Weights of a small GPT-style language model, trained from scratch on English Wikipedia: untied embeddings, 455M tokens.
Each number is 128 + 24 x the weight over the matrix's rms, rounded and kept within 0 to 255. Layers, rows and columns count from 0. Numbers have three digits each.

# layer 5 attention query, 384x384, rms 0.0941, rows 118-135, columns 320-383
132135141115148130110119115126150073130152114099192127136092114100113089155066140103109093152132114108139087113131113129124091134105102130116159174126095160134100163089082126112178110122132108
132113124127111150121105090120118114141121145132140158158117136129137136150145130105118132121120128153135144109160115126135128131117111138133143136113144115123104127095139107107112141155100135
136143149119121153099160144137154145126123107122145146118135090112133119146139118146101165119109128097190122110142143140105144064153144143136156141170112135137136101104134141085150096125137099
162127130106147107130120116127102142146118143181132128158138132111146152107087117071145105110138137100099125121125128146149094145134141125158103167126124162096121120115137146172117122055086160
152139149156122133111133157101142172134129109100125132160190111110133138127134126123105159126129140109148144136120092166114107116132151127134081159124130127107112081124101128152103110102124145
142152094118099131155153143132164140152138133142116121128105116112141107146131062108110140150137177131117168161131124121096109101135121132120117146125128135133116061131159104123128125109157125
121143117136126108186142168166119160153117165093110089139111101114115111134140145137173155117071109117126109180116126169118094125144135143119095104118136103136098099167113128136092118179130134
147139134131091145161099117127123202136121083137112122150138106106124138124135117156161173115167115105133117141144117139134124177092144187126143169148136095167109073163108131094125172082136097
138138142130131157179110104166100125121138070100119140125122155127095130146102155064131111121109131092103109112112087134147102127107103214144117155131071140161125117125112153096132100148087139
131132103129120158111087148112159106082134095159169099153137142140098106111127106093189127125164159140166168112093141122150125134081077148092094121110118141092159158107141113108154143109141101
154163175170111143170147057127119144065111113110172128142156150128128138129148099155092152161154115142120124128190091096132157130114154134128133145133104139163103116081124107091114110128105110
138138155140161130139096122146127139123120162114110124105144146124170168121128134144105176134174122090166117105099116075128197137148151114151119086114107128119101156137103126136130108126113093
122114122109131177155096149140111102190141154137108132107111121127129162122143154159101134048131128139139115116096136169164161135115124142157136098105130147085137146128127145160129103089115184
120122113123153124128111169155140098156150123077092125151136119121113122109128129103120121112108116177110128156127159168140079109147118130135145142153108147165141115126143145167131105094087165
116118118149127120111130093094124177139101161125127115160132103171118096109181145145148112150139165117163136131149133144108159154130125121119103102106140131149110095151103106087096167148137088
158120129156143150129135117164135137101106126132149101152162115134164119132146110124082162176126134139161188121163080077139157160136137100138126126098130156138126114148103154116134113110125116
103158131108114109112155102134156119146077119121130119108120151118128151102123132143106159163153131072086128139168097112098085136117122132130165143131158130094101117090108129143141108143173125
140142130082119118130148178138146107170124111128097133085128092110125145113128137176127115104120132122123102148089123137138092091155124115126134125148154123112130177120143126128115138101128151
# layer 5 attention key, 384x384, rms 0.0974, rows 118-135, columns 320-383
139112161115149102144114181124104169103092146139096147108105124095108068110164141094175132150111120116119134105155156116093120112137097133176090131153138125124090079129164056134165157149140083
140140190127137167170133115121124120168135152137077154122111151130117152112100100122113103105123137145113115134134130124122127097139100170139133139174117098122135128147172166184128091096105107
135117152193112132097141181135105113121118113114134132115157102172120128127068093154178110109153159138121114139075110112124120166120095136107168122170152149191120118063145070171122136144121111
164141097164087148147138123151161119088125115127156119072134131119168104165097149143119142156116129133141155130126102116095121095137107121143102149078132112104116136135119142097106154115159120
115171120138182173097152162134125086087159132109126101118179081133150130130110123152147084118074050097126106141099128118139140144122130110100148142074133129176127156096121163184109141112130139
156164128160134127126086129159151104125165121154132128137120128134091112161135136118150146123119153118148116144137147148147151166125120147117075133103142139112108163117067131113135109119106162
128141106101123176125079072106147128093143126114128087156145177130119146115157125150133137106139142130101078107145133158132130135156166123134101104111099146137123077127115193166147124108085107
105080127121147074131149150126159151115123096143155182117197132124114116133108139102159156130080073098083110114143088123130130097122109125102114143151142161121153132158151108132148077100143126
126091111118128161117115159079117125114150099098149101156164132134184103193133108117138183143134144104143116144134049123136118115114116115129130140121132085142113154167061079131125119137089139
135149138130069137137112102138193137135121152144135195117153116137108135164133127130105093136136083135117127171183147133126146135133140147140147165176141124116108140114065081033151113134156105
131124117129114129108101141154099070171131121166096113126100077109151088136138115131141121120119123125101155144156151151116133100159117139138117149139205115124127197125154137113142119140133098
137162108125132140140134129151119094116116125161142123141120127152136117117154151132162114081189122158120136123123143128134132132096148111120123115140145146142090162103145115120137105112128151
111128143115122113151140109116121166128156119127173117116135133115140112086151159112124141155131141122129129135127098108155133142128152106151165084119130168113110153155125084137125132150137110
132137093124138129117124143108116147153117129131145124101102120106130146107117137135101122160141138106167153111139110124137133125115133156153093111118084110096129122134135144142097133133126134
111125148140116120133152124131142094132149118083089153137125117100145202131089107135129163120087096113083118149106114089133072149170127089151124086110176120164073116132148125088147126111133121
133153132125115093111112110114127116124118137130081112142134101124100134140138107118151154146096102117099113122148138156143101114140139131100090147138115169135105131138154128125123112111150168
106104123133146109122147109149146081141132127110099114124143108099132083126103123146167108142132112122130131123135123127125159100162145182145104115121145098120130143111154116125139099120136131
105130155187151126118143110123120177099142149104148112118097095142113101133084110114069121114154111103138110083124130066100170113076153123093132084137128136145159078091143163097086079131123102
# layer 5 attention value, 384x384, rms 0.076, rows 96-127, columns 320-383
107142123113125144133172140169127133083139162146146141098110159102105106142103097162119135134165138100135127095145122137105149149114140157133113076148148141127197130135130142102132129148118153
142119144128132111087076116144111114136173144112140129170143157104137194122143104087133125153082135100121132104149128146192095136091130122125101102154120126077152078119117141146122099108145111
146132146128156114145135122106127164133117125096127129133121130114098192138146137109099111103125125122167141050115117145139093105115156137145119149128136127126116073125133135134130123080107130
127122154148136146142106121085115123091137140151139131169116103110119134116132101092155110124151127107215120160122120159120120107092109142133122142137102145131123108120127109118076108116146115
112124097140127126147102137120145126144124133158134114171125163142143112129117198122083109116134119152114108180090146082098126170147131137137133169131138094117085165122135108127119138146120174
099117102161124144108139141117124122168103120147178125118150143157103129124117157078135121116098133127107145160158140118120144150160124133128137115153110143100101091130120104120156131160098141
129133140165113117101104138117134136170144082089113145202107108142119089148103171065157118131188148118134108142092114110111174144152091124108145171101152120159097122119135097111093148121133153
120124108098113123117136149078134105140067150136152114095116142181105146130165105106140139104112135122102131138112139114094122163115159087116106103112136114160117121132130106117160127096093141
168114111182125124088115134108119144122142117145133137206140135130113163119148135162129152121136126128087150145130148161145099089106106118113131138123136106170102145124119133123161132143162116
139121126143133142111140149141122151112143136158108135090163123123082126103070159199085125112146116127151129160102125192116122123150102121132128149099132095166144156118130128126116131111175138
087145080139137126132110135076120124110123125097141126113123111164141165107108175150119135122123124165089121162150114098116141112111143082149149105142108128113099118125120126117101123120157093
163125121118132130099093099169129129102124073124137124107124152182164149131178202114138147130099115146150119116124153156159111137091135158136079095130143138108143139113136137128099133092076124
115141171132130146151107130144120138109156139116130134133128136121100180129143132121149107114108139117125107127113125085145108101099144124129123129108107096136120116133139113123136128137121106
076134097125128125088088114119133128136124071139138115139125104193097112124099062178137141135128132177059113111188141157141115136118143136130138152134156119129149139137146125115137130163101124
086136134119112121106148104145130149190080140137130121120140148115140106124134182127098129107138126143115112126141153118123128122153124138120148109145127119203119104120137130119127107128129110
104123108137147131122065109184123138151110129129177114132126115125086125121133160116105114132084130092178108139133110131143152143142120168135107114130136138118112126129135128136113127125111146
144150125155134152092114141063149144135105125130148116158120161143122120133088183072120145139113135083175112116114130121088123133112136155131128142126118100181087083120121120123152135144105125
128134108110125152158175158098126105136060162132117136133128098109113106132120108138161129121157143144101155154124137115148150132113119115125126109126121119113103130130124120122150123129115125
146126123110128125092151120101117109131129139141151126131129153145096096132128109188119147137145142133105158141161107099071153173142144080111151147119121155071135126148129144123145135130126138
133141102122131116154152121076140120134107132148125133144128116098150111128114141161103088097122142149111097083179138122075126094114100112124112131125160153118124161116105115138144102132113099
089103160142127127161144133158135132111158140111104120092130083126074135122153218101096188128059110131186156139128128154162178100166134141117124137148108154118126159132122153142109137111103133
117112125131132131134121139151113125144169124182159134140121134092132156147080091126147099138149136132168131108157111129140088120107096161133095113114129200123134101135126140137172147122158114
139129145117121133139121102116143127105133148100140111132141179102138136128076103094099141148084132100149083139183116159113120135137131187126136126105129097093143166143144121130134125113087079
142155125111125140131099161112117127146090183150111142108136116116107120142127095129175124119166134155083118151103130070162116110157103083145096087093148109152126158110120143117124147153158138
107123135125132119124116152175133139114135145138134137145141095083099181135116065172168104156113126150139166090157123107129122127131105133118111122139162137160138136128126134143118134138164144
145114157119153128172120123108130127134122122114104115137125121105107110126135155123111135126115110146139128161063136149149082103116114139138153161138104155103089121122138136140123116149170087
131121118149120140131107126113100112116066140128131118117143134153166090110116137153160154091039146135098147135111147158103123093123125141124152104132137127116126101132140124128129139086161147
100113153133135135109130133160135132148139111131153144141124167196124096135126111149148122102109150148117143203152167133125129116115125152121128106143140106080150161138123129125129125174101141
104139140103122112129184113118131134098180099105109122124118099118158111128120201135151096164170142113182123089112147134133127151103130116099147131102185114165164129120124119128152129096101104
164113090124146108085164119096109150113107167200150122054145127145114167121161140155079145132127116128135123165188124155109131162141158136105143126157124105112166092133130131126141145138115111
118125145119131136084124125131123096103134132123119127121128151166156140129155176171130134157155134121095113140084163144138133151109141129139140158110118122137130139139115115120128149131117131
149127137153139150116077118134114126127178099142159113149127119125158106126126157103125134129083122127150126115123111105094133135118149112112154193119130152141092108143117137155135129106112151
# layer 5 attention output (transposed), 384x384, rms 0.156, rows 96-127, columns 320-383
151112097156125089132153134090145151119116104122084105104133160156124133132126111137109129089119106141138141152105126109114100086153136106185141132140111103102103144142173124157151099098125140
105082062105122111153098136129119134133091136110138164118117109135095104132148114150133153138142095123106118118166129134097137136105164165153106137119124168156145118136117146121132134133113129
161175108143140111119115131159135141073076113142132115152115166125131062130101092132143104121154115100124118155167136149112173151179077169123084108097118144116134156172137122122113110127116109
127115097104145143136140126119139134127107189128125086119155156144139148101162117155158106121109133140120145180116179120094092174154090119135118096117103118082096094139111125133105146081117154
179158167152121124106138166182104095132096056107130169087116114104115117125135119139125142142115120099201112089125099129169161073143109167124166123136165161135171124135150144122131115150132128
174161141126147069121107122129132125112123136117116153134104134065154130130121120140109138101125162109175118108120148118130144129125151129135096153115157101124150149113102157114128148081140119
151121155111151153232165122108133092117169163125096113120108167119147129108120172168112083098132160090128183124075167136126146151168084128066156090101146154109116155112160110153127107133102107
131111096143131120113099138122124161136143064107099178125106129119147133070098130135126134109121127136146099104175158119119085119116106175167126147129091089110153125162108192092163137114155132
126118139135184124114135126124140121150123143138165151131098129101126130107097150145102064114134097140145126143134082156122179172109115099106125129123101094101147106168097107143135150087119097
171116113131153159142132121131122096125134152146117133091089084106175116121141149132118130154111169122121121126125127085112149057078146172158097120127089141107125121123129086122058131142124120
158110150136093153078097091110161111159114102135121169108093142084119132148147122137097107135086167101144122063158117133130124165099101160109149164109142097091187110138086127162127131169074137
131167122130135148090113112153132065145114107137102131115110109086116118114069083100137140097133130102100118116173147150147164144179148159167105079122153113121138127154086097115143090140160112
125111126162099162127132118138162154113158158144101140125158170136135104124154141165123142096129113150129101163140141126089175161123111157119122125179134112117099141138131131145155141136139136
145155200174111109142145117124100082153144142165133142133093135110191141117112111089095128117117110123168111161087147091160139114115110144131082084137114130107150157148135089129143126125110128
157132156145094139100135146117153127139117141116122120139105132118129130121144097107147097163127159114148149104107121097100127138113154128151126154101172125125120139145154138149119159113151099
104101142147136123120166132111135138133116147107121151131127134146133128149111131120174115151135153117138143095132126129106126146134140076136127121115125095133138102127153105120126131122131127
134129141079117144145138138084162134153106123132100135106126122123128106103149122152096107136142106093100149161073124129110138118171114140107094098119117124109151132138133096096114111129159118
129102125150149092110117107117146179131136111152129071116082134109120148171138143111109122120123114168158171078127123156121084135141125108126150146134089079099138096115115135138103129137107098
128129169130178069160079152115117173139112065142136106124127123105154137159133133150111106141104119148168114143120111138135119105167128113154121177090137121147130101143130114132117091108079166
158119116089098170090147094129117142122103150128124089110078134117106141162156105131097149157104106096082231168060138153162140151120141127146120143149104140122112125133124126092120163123141124
135123133108167082140093123149137149112114077083188119142118127127158140163137126147153113154089139119099163101113139145149122142127120113125113143174118105116150123130109105165118119144113130
158132072128174116131161164111146156127107143133108138136127167100092125093100141128113148124128114084162112140075100136146163086156133128072118111117094109118096106151156118124130128135113142
134063126141160107131146106081094146133154137143129162146111168111142121097118144115167167130144139105161165148109185134109132108168158094145121097150118123137070127099157119157119136135153106
115109083114129132120176089119114128125150131140153122127161072133120131134171113113103098082161122128100145134101094169087118115085110119111147127154083134123158150119121103121170105128135165
149124109120131129140145136154076143125113114117168116122117106171132129118129123107091153128078097168118132117143098123115193083137124101097128123112088146106125133128157104149122115119121142
154067139129138107125106135140144142113162125107123118175133136107117138138167132103119096121112113115151125128137108131142119170142119165138115112128145123141146127091143135097155160122119136
144160152097133094104165123091133138130133126147144137132118089139101127146176139131133091146126155113177167115138088129146127141107129168097117142108096146127109149126107109172109155119134119
131193142164127100122126172105112141122143153085111133130138122126110139130123136134131140117118112141108118118112143156118133138116135137109136151123125114151128143143121116131151101123142136
135146118107129177140138126135133104117139155110087129115125154133115141109146139148151131147158132092121106133137153151116136119170163140158163132115094115115106122107141139098107108134152154
118191120123142145104084153147152078148118097103179109118087092135174130129126096135147145119092158105156136106110151132120153100092149133162130131109138141133146074155119124173131149142131142
154125169149118153102132118108160122132105104151064142120151123136150153123141140147129109133138127114132093157159095108135117085119149138138144120159177156156107110083131087142123148156140100
162130142115164117153119109125141114101105115099117147130115151109124145138165125154148098150144159152133102112118156119143130166157113157125113133153143135102134097105134129129148155127097107